config.yaml
d_model: 256
n_kv_head: 8
norm: "rmsnorm"
norm_eps: 1e-06
rope_fraction: 1.0
tie_embeddings: "early"
parallel_block: false
init: "normal"
init_std_down: 0.00211
init_out_by_depth: true
batch_tokens: [8192, 16384, 24576]
train_tokens: 265800000
dataset: "wikipedia_en"
Each number is 500 + 25 x the weight over its row's rms, rounded and kept within 0 to 999. Layers, rows and columns count from 0. Numbers have three digits each. The size before them is the row's rms in percent of the matrix's.

# layer 10 attention output, 256x512, rms 0.0751, rows 0-255, columns 256-287
105:519520478531500498529541501523519495523526515484520481473501532491525527547482468474502509475487
099:509432489525487471483499506493518441478462521480495500510503479470496483466513518466533465459521
101:474517515533484499525512474501521474498486540481501492529459512501501507502514506517499500473540
094:524481483476468530479478479492467488505524462484472553522486503541489550489512475480528510500513
097:515521453485466465513494475467521512503499548539501457553464502501522538486544474478472490481456
096:500475505492484537508494456559501483495502445453471485488460526501487477477451516478477487511522
095:481488499482504497507485499524522515517461448487502486492502519461529522486543504517480496580531
097:519521509484503518519546540520489456465500545506535472490492508499464493495513513522492441509470
096:505495519499486486470472479475476477473463468492467503508501473538507529486515495495526477506486
104:528525463499516529513469526484486499497469468512498539532505489453507485473491497508458512477499
097:494480526498501465505493515524479519473497504484524491512505485512486519498535513500495475497513
100:499482482500504487511542475470485492487480474441497473462488498513516522551506515490475502526490
100:511511499520496544464498526473506458499497514507513545518487514474497476492533520480497500477475
097:477493511488485486540487496490496485496513492500539504489492449495494524494492514518501506523536
097:511438494515536530519501517522489533491485439500516478524466456464498512502500543527508547486478
097:500502462497495489513448471491500491517495534494493482519500502484529503455523499477523507514489
098:484472507461524518498492500517517486492544483526489507495518501508490508511503514503513487511474
099:506545518484497464524450469506557528523498495477488508467488544527521512455492505492513476502501
096:534506507511512488510520470506508512537542482491450478509462497534513497493484484499487468550473
101:457502489504512458515512502484506476481499527493487447470512541484494500561476490525512471471459
108:479480488493536526479520485515470500457542479467512493492470516497531465488499473489470480499512
103:492488474516524502500514495527508441506482515507518467511505502489524520498463522491506491484539
100:531465497499521518491518501505500517487498492496488482485509514495508479516514509532515493508516
106:508541462514451516526459450526478499527534478481505480491466510448466492497510524491470486500501
098:502473523462471517518507483467488510525459508519478527528496504530469504540501542495480549526503
105:526494501512517506524503539506489462521516511526512521461495484500524499508520485487506478509463
101:526497523503493478490492553506515517505460481476503527465525476482535490448491460520511467554516
101:491511530530499517470474539504525518508510466509501525514476518509489516526502480448491511484509
098:451485504497483485495448497443486482471500500513453497518502497540500459536457498498479498510504
099:492523492520452517509521478465548524527517493512506495511504496510483529489523540482516515524549
097:500485513494488463532464486534547505509497496517518519484545472492469506506499500545490465540509
108:502552473481486453508512517499481536498506484496492504477469468508534497525514477457495494464472
097:515514485532494498551498524516519483500515505536529465504483513498508503488517460454470484460511
099:525513462513492497518481478499518452441477502512475466462486505476512508492488488511497519468495
097:526495509494549509484525510481496549491476472491508466504483432513498545504524468526517529539509
102:496521437491508508511504487462492494508512506486510509522508524533485536463480501516482494513516
097:479477483525494486493497519471509466461482480504512542469534507492545477475505483469496526484508
099:498483512476538512500503543521546513539516468488522504495526494508486536461526510477526539500485
102:486493526550477496537476529470514565515513547524457534533485506494488511531497454480521501513474
103:492493512509483495564544540463473492459519483483501487513491498491525507527513502451484525503518
103:518510502496433486497570504471494502538470527541541496482524486523496534488483479498514527533515
093:524488542488482538481536544536522496492494509441496460516515512524501465449474495517506517508506
105:538513509531462436525533499474518494471444524526520490505485437502515546507535518508492513463487
097:484500492497466498491498501463449536486482498498472517548465455516506500475481478499529460469483
098:515516501492461538473465464462519502472499533469517505456457493504521506521493474507514481485473
097:511473474512508461513508457496492506528527530523558512507467550481509494510510487503529479463497
093:473481520476489478498479481512510507508498540466472491496520545481524443492565538515515457504543
102:492498482509527481505513511511477518490515460507514486502484523467524534535483467529512579475507
097:485523424478522466462518513474521536498513513509499485550467505500496498482515496491525532436497
096:492493483501506455523503495510476523509536508474513512534472457498552513507506490503470482525508
103:437508501470491504490522504492496480517518526505514446502476516521521537495507519505518482471542
098:508529484536521478487465490522466511517505474510471498510489532519492542475548509514533529506507
100:494474448526500476504499473536543485523494500519512516482489502506469490479517436496492499495472
099:524507494468506518543488505486469516526512491519521504503521487475517496509541513442473478503510
102:510515465501511494467493490496530545451481482498511496495486490522534476507491491522508466503500
106:548487500537483494494501457489541453526483502493474505516516514531481474486532494531464484533474
093:497529491498492466523486517504483461506537492481493524496488524524484490510496542499481521506499
104:493469529497477488490502533484479458454498520490521488480524483507471479504514504511448483492511
096:504533506495495469450502517505545513519509493511504524476500507485470481520469516470501480485499
096:504490492515526455520521488506489484515515513515493483454501512533524473487509434467486529496539
104:515475482501490516435482510512495518528445492522458524517469469499501555526537467549521475506461
106:464509480512477479561499469502496489505536506528461498470474542504483486516480509525493506469494
106:484504503543493506469506484510485534520508509466497563507509500520487504492512500545523514461501
096:417497491495542518479490491518496480544540507505506507505497509496512492498530458479483517507482
104:511512463466511545534475510550503502525502530483498505485501518515483487472458493509486504480503
098:490502489496513483533507539534511486499562473493477495478522519493482482488458473493473510453516
101:499552534500505511526551482505545523478529532463499504469496517490495553527505525517472506473496
104:524456516487522501494475509546485490479513487472513535541455483500523463492483502487486522497544
106:461449500513476504460462492520495527535441478502530478514493498521473503491483494539520521475458
103:504486497514506471505526517526509512544496517500490504494494544503519529469509461502490507535515
102:513490507509467457468496465491479504499465517476467505493517464523532476485512519483543482474486
100:504473490499467496519504494517478505508517487424473480499515494506447480507514534476522544491527
098:458532500455450543513507533514511505481516522515494486519504533529470542495475517466529522496504
100:517471507506512535501569515539475489515524451527529526466477480510515531502469546481488520491491
100:503517492543524534466453490502482506535481500495481484485528500448513498434510481495503526516514
095:519484502442495522481509532509488464514496491494478558481507474512487514497492491523521492529538
101:496532499527525481531525517472513491466509468477531451540495487529494505516489528508518535486483
099:541467526512509507479483527549525455511479527519471513499460506467442506515514491539476499504499
102:504518501527485518478524512528517514525534508473531511466488525489517504481462480504429502461480
102:532518482496485512513546476499524481489472497509512502511502487452498512532531494469488545518471
095:490485522504492459472512493499490519506468500412484509485486486506506521494535493515494481517531
101:482480522501537513500497506505494528469524488514498510524519525472529508497518517491522491514454
103:531484509431520469522521501509517486494505537519486477481530499504510476503512505490530483462486
102:475490493496514467500484472496456516471538492527492482482504511495495499495508524534505508489495
098:517528490516467455460510513491516512477477444480502469523448522495508472496478485518464509462483
095:491502476480518506490503522542535481495471465485473472475505535463503442496494506489473487516488
100:484542513504502483508447514501502523482481507484526538480529494568485472509495534522521494499504
102:459502502492478539486519486520474551507471480473490520491513525496490508486493522521557505503501
097:495476506483526496492462469506508479512493476526497513497508480533482449525520507527480507494538
100:532500528495454495476525525465417533508485501549524469499502518505469490516535486475488529513529
102:456530508508495496497506501485506499464497478496505484493539479523496470495484497486542491527488
098:509534536498461498557522488512524488460516466514533472486487469485536474495516511506485545489478
099:490486535549462504552466473504499524558510514465511534508514447490495479491497520543554496535477
110:483519480497500522511484496463529507462516508472482502494491517548487476462517509456500535485494
097:471494462512502515513499455495528529507495492487450479505515509508535522529485507526513520504508
101:469477508511475513471509477491492506498500521498521514455506481490503509509505480482493500527524
101:505530473443520506521484545487482490470497469505514489550500481473500502508500514463541523495503
102:526527476513524520513535489541482553483461519518482473488513528484509490498513513503485459485501
099:519504475520498485531474528567513491504537495538510513495461505498450514506529541498519501480494
101:495490490494506479482489496480531509505494530505477523513485528501494488495462488501511486524489
096:534476443459471452497510485470504466485487495486471555506517493505501567520516507476487478520505
095:493488496462530529467443495524518530505520479486461476544507548537525504515542469471491508438482
102:538474471480512454493467475522490512471527475451492497488506504533508499483484499488516527500482
103:482465507488500508534457528520526525475534467462521489456500456524527458497473497480480557490495
108:495472496495502522494526542486455462501533487450527537520514536514477488480508524436496507483508
103:497514498489563514463471487501506512483503473499515485518518529457511506513514497518492505500510
100:491522546542514432474464494471455510468467507532519468486491499465482481524520530492518505509489
098:524523473527515526530487478480514498512464527500488506496514531514507526497500470446535499511516
095:460513478499501530528510529543501514499519551494514522536531507492493536529477486461460496468519
098:503492501511448516477504504475522517509511485497500492509472489504525463530495463519516536502490
093:513484472510503538476490517527471522456443510496476503474489509488478555466472468492501510529521
095:515520549451526500464503523494459510472496503495486486515530471467506460494518464502538510493497
101:464487461500467547536502492485538488491510471485491524463520501478480475492538515483524530499534
103:487524468521508486513538472509495558514526534511489410494500492473498519517517521480469500504496
099:517508495459488494465496490525510519515473495510495476447479449514524470518542505514505522500521
098:505453510487486490541492527494488518493526519552503489459483519479483520526499491435516511507543
101:541508502516471505500505527495517522507505519494536493448471470483497502460493539508508538523504
095:490487473464527492526488492543492499452533466471489511517519529474479535499498490514501488491437
091:492520489524491518478518489486536459475549518477551495447506500563505510504526472504511476490507
094:485514479525518478520509466520519519494524483463478523492481520486499501464520482530526486502525
097:517487539511513518504532495485537492487515496526494534491513513507501492486465535459504491507480
099:513495518509488477477519505541485485516516474487483484493489521518509509499458468476480484493489
095:493499509494485514545535510474504521495469539517506519469531549539508474511495509495509473499536
100:494488499508494476482509462526464490537492503477491481535455513526503475466475494518524529485518
107:533447470453471517538538519523488526470487481533448457509486472491488532508474499510538499488514
104:464470471494517478449517523501476469479502491488518462505460473490528482491474526485495513491503
097:537512478463537487464496513504480483513492528541489493508501509475517484554504515484509491457526
100:523522490476497553496459499442472480425503491531504509512481511528481498482503493540483499526468
098:488457525502482526493483482504486433550529532481542480487458478512509508453543487512483527508532
090:513492511473521498553513480506482484482515518467480511511508504503491508480486485507514489462478
102:491460479531471511551513534502449508547468525481511510475474492491516487447521490468486523526497
092:503458522491492535492501508495481498526511492535512512484538452510515506475553509478520556527478
101:536511461497533485485525543483473490500498489504533506482543484546537489530451492492498488495503
104:525560488452519460465531481505464499513515510494487517514540472501496498510534497526465511536494
104:482496505526476499457488504486499498474511519446481486504488488549497499485504451493489453519451
107:558472481532543519518547496459543502476499501481505509493504466470500494524477520519515514566530
108:516480524479514518503477498538509538551461467529480474510499480514494508510462555499525475505497
098:509487486496533458504533503494515498545490469525505459490538471536548482501492521517550518532487
100:528454447505514488527496513474506502497466557505500504536449499503478519487519486493513459493480
104:521505480501484495497448526528533470472499459500507496517449482506460468467498480482460517532524
096:479471517521514523492509548489509516498513478508530468473463479507548531477568533502483517499486
097:526479540495485499496501488528502480485548540458503491496514531480498495512496480510491509506526
106:461458511504489525544498545509466469519502506503486457469496509533536533518506482496516513557496
100:463500500522514492485518484454474511499488529477454524493529503494498470522498536516465501514505
094:488511502470526451473507465524505522526496522528509448533482472519510490488520460481526511489526
100:470510509495519517540490478486517517494493524506563498481521498497501459494491512491438538560493
104:515463487499505488531555528504553457467489520485532534480529499492507510493489515508480528502493
104:510504445522492524503506499505540541568508495492484496523490502478469530505476506496489528505486
095:486490493535482495441472486475473534538483502487485487533499513489524475493539506463484506482468
100:516488464512502470486503465471507524482485495525481532497542469500534517552491440502485480481479
104:486465490537533489488486488493497490477466514467521483485512508508496492486494462490520496527488
099:517512490507490485504533487528476492531500472499437493495501497497501530533532510516470510505486
100:493490480513476520524531526521522468472530513514494514428502516540528503496508459525493502514517
096:530496514496510545526483484521522457506474530491534529493525521481512468543478505514534485437502
100:481505526555516470496477441455478468541475493468480494519511529490491507495479493495547491465483
099:509486509485553506500486526488472562510513463505483525509516478518476536539482477512534522525492
098:473500506508518481481484505490500489508468489513486496492464504478526501484483480502511499507494
099:504540501488500499475504516488527491536488503483489467538501491491442515510494502514461474471479
102:494485518523530505488472526508513438495467528490475511540461480541486528515493526523514549494505
091:508526494514518554469533558485483538500546573508486499462475485509502485501503515490483509498520
101:469553486472467525513473490442497477486524491494479533491455483529493528485480480479487481535484
106:538506446478531540542501467505524494506479475543525468536482507507483453498471545527469486498497
098:517476484479512463548520520505547525495511515517514500504510512512540515517520568481503531480479
092:479456523491494536544486488511484485538487493499519513513515511513493511498480528490487506519457
102:511524473492512489488497519489482521528504450501477570505506509490499507510494484460514531502501
108:487514451515478561501502493533497465530483492463483537501526569503521489496512461459505496501478
100:524518486497502492538513515473508535513466464517464480499512460470523524519547497496505523493485
155:510556493503485456486462507511510460471468499491510498457522482459505509533532483492452481426476
099:559486464481555530495516508512518489510529521495519473474515469497504522479515545484492511487550
112:485513471507483513505529482530538487519489487461461508483520505512486505500492483475512476501505
097:469514481492479499547483454532502502484457477531526522445492537471515514514496482552503482485477
097:505498499510521475508500503550492549502504500486471520509513505474494482509493513550464519503521
096:520495523509512472469474468458485518492503522501493496477533501491492513532489545505502503483491
103:492495524507476476453491534498502467535519464465506505516478469482532500474505496498528510505482
109:531500529519523527463491481471536496490542497498515539507498499509488497522516483490484553507492
099:536511495431504478509479481516499505503512507545499510487517529451521507508520514470477494508489
092:515531523520474537467475475510528483551505523477548532503468544510508456471491516517520462512514
096:494456536498494472487534516503474510543484476504467509493519565496480509541466515502479494504481
100:453523519515551556494527467513537521497499474481495503483500508568520474457514513527453515538488
097:484466482486502518462565449500531460549429475536490515527499517511522499498546502471472461499458
104:522493548507507531474488517523506490490543467471521482480483519482492490510448480459481488499508
093:499535516480504514457545524479495475517487471485489469481519526475488498497515520443510507517486
092:487478494508482511475475516541489524527493536512507479486499517507545498513507525490516509484496
100:480475491512481527510490521451491475522477462492490508512479498475503532529551512469484507483504
096:508522506499463507450482481472470475489473513537504496505496499545502500478468463479530519489502
101:461467527483502526465516508523465511497499532512498522506514492516516499526489522510544495465486
101:507471508508524527478500504501526488461499491521458529466532507530463519542494482473522481531525
099:502504491481486503492513482496481485456489537508522497443537501489514479483537476442513496501503
095:464500495470502504517468507503479493485512506494485495516555528501478475535482476509477473477508
103:511526479492459523498476489480488490523507510518486488456497527502513474503458485494499529490530
105:541515525500515506508526492518502497491477507495486506516497493473485472471524521522462455500511
102:485482488473493490502527491515526502520513510522476526484478506508491499481470458463469475506501
099:491504526508493500496467510523522495516497527503480531493537479499522490510547507501498464527450
101:510531507477481489493478514509476524471529479543521523520531507508494490511494484498505550504483
098:508476487497499490546510490501481520563495495421496491474478490523483448480511471510513511473495
098:524521471526495528516520478501509528521476494500488465509491527501477503521476528517495488521528
102:537496498511502529511521487462502499519489518522478502507481487532489508460508526471540556497473
096:484521523447485499463517510518523500497518498508506513506498486502491489505521504500502508502548
101:508436496473524466513497492547503470463501499537442487485509488495520504520476475497497468505478
103:490479515499512493505499519525526434510501497495483509480509502493522499459477503469462525507478
097:504490530511470502460546485500492519513548446492506511466471490533516506527491481450526511492477
098:493483505506540503538496515520494517517521480482502513520490512501479545497521448477463513497501
094:501490506534468518484507499511475485473503484508511495464460521528489443531550507558493510495462
102:483507491524477480460524467520482493492488505459472508495490505531481502498532524468421489501525
100:469529491492505497540472500491458477533503516502505496486518495446530486511511489534499489519484
109:467474496453503512501544482472517479497518501511500498516501507529506488508507484445474456541505
102:503494489471517526504468510495520477493548496511483541526488529536521486476488504522473515519527
091:468499489492521546547452533455495497428524491454525497483515473526489518515489493479486525502481
107:501515503507541499500473493498509479498514483525477498487484461502498507479505482509461546508535
096:486489500511514479453527531500504452500501492475534534494479514516481460437491512528490515491483
097:423500491498493550501531514507501459517529528494535463470516492495448505523473525477480491501508
096:481515514508505509495476470464478510475479527540514496497482517520530488499535486508495514469488
098:471475471469541485492475508537476496453496495491496451522509527510443443546457512537465474504511
104:514430518482474512474491516540515515511499523473479457503457496463496522486536552526466452496530
102:510486492495494497500483520494452502506533477468484502521487506469480512461500509491532538462568
096:541578492506550527491467498529440516503497469511572461494516476544500508536503534547503501476525
099:533499528499490458509487485495484485467501510487537490495503477510529454522501584448468496511513
101:509461501502498475482449509500469496498509490516469515476536460476525530487526496502540491506495
104:501458464517494526540465470485524537504478486473505465467484527504501468495467515486469496490510
096:449511480507480507532499518546522497521531482504506523484483530505517532490503494520502486497485
097:462511522483485526510496489531488542516517480473511527499518479449435485493504485481501543536469
101:482508472503524479494520445453507476485526471482501520505526488495521488481518533513508543500508
098:495535498500480487466502516485543461458480494476522524501472492491518474474484509481499498501481
097:486471508515515491501498542504474469477526514480560517495493467484496513485505478474522499500482
094:477525508523495538464505502498465509469454509480460492533493504516528508486504505486535503448494
097:502518521498476511559506467473504474532506517524514498498473476491515481541474549474460501486487
102:543556517493503488475513477508491550521490503516510516504478471493487496487495524449526518506505
096:517537483524569514467531489498459525513484535501516542566512502509501508514541537486511471453484
099:477500461474535529529478457507546528505510475495510473508528529497524484525494510521502530509468
106:532512516462511452521511471513513536491502514500496448499456498457500544522462521535535473516491
097:499519491491534483502553478484494496521543478531520497476512554485537534509489563529460486512499
099:502443477464504513493488513496503492514524487516492512528496537463556532531518486506484484466485
102:508489464474497476464479536521456534535492486522479487514498507528521449505497516487477511487532
101:512495489451493494506471471509504520512448528473458522486508482514473498511511492504497507494519
100:484514502521494506503469495508467511537448498486496492543492533479549533538497468504495486540501
093:505512508493480441505492513531510534475467539496505500508481491503513504476513496464513463505477
105:544498522492470491501504477488488461484481488504495497493520534527528504497498478519498521497505
100:507490493486496495544497494508525508499542509466526426461502510499526497547526474465537449538515
096:479501470537513507484460524446518461494494547450501527461440488521530492514479484428499493513516
110:517505544506519466476488502463515515455528474573529532538497497498474503485536473502532513522490
092:477484527484503489510481513479478501467498471498522497474511507543521495488492506442510486503445
107:503535483481494497513504502485529479503520480491490498510520495503497469507489497457481484520457
098:524525533448499464484540516455472557478516537525515520516473475528533513514493537513506498508526
103:515464521492539506521462506509495528505523541502478497548502481513505476519468515524454508528511
099:494560463465499487519517502502462497479507492500458475501511524503494505528547548505514499501494
097:499539476518557520514479474513539528502496513472533487486506484500492549476502490500535512511533
103:498532490520511447484491519460523512469436555509521511473519520505527493492489555514557475537460
098:495509473492471474552538518479521524518480492483495513505507525519518545493472511482485516459516
098:473484447510510501534521464504512485496501518455500449527518511492505517466501534511540478529507
103:521447501498506534486500521483519525523496499525498498533515486534464522496505472496519484484483
097:433457497486449464434507477494514521498493528467472500529424528478498456491482476461519456525464
097:503499490529500450489496528497531525433499491511466508493490489493526517494486458498464484519527
094:535520508515511510496488486518498548503485499513473486499498506490492475506521566477537503472447
106:484467508526473517501441483488509539497516509504513453480496465507467526496518465490499539504494
094:472543489530500475523457527511501538524542471485499507548521564553514468505509477511482501469485
100:487489481502506477495474491486524545528533484495473498497522504496540513506506483534555472488501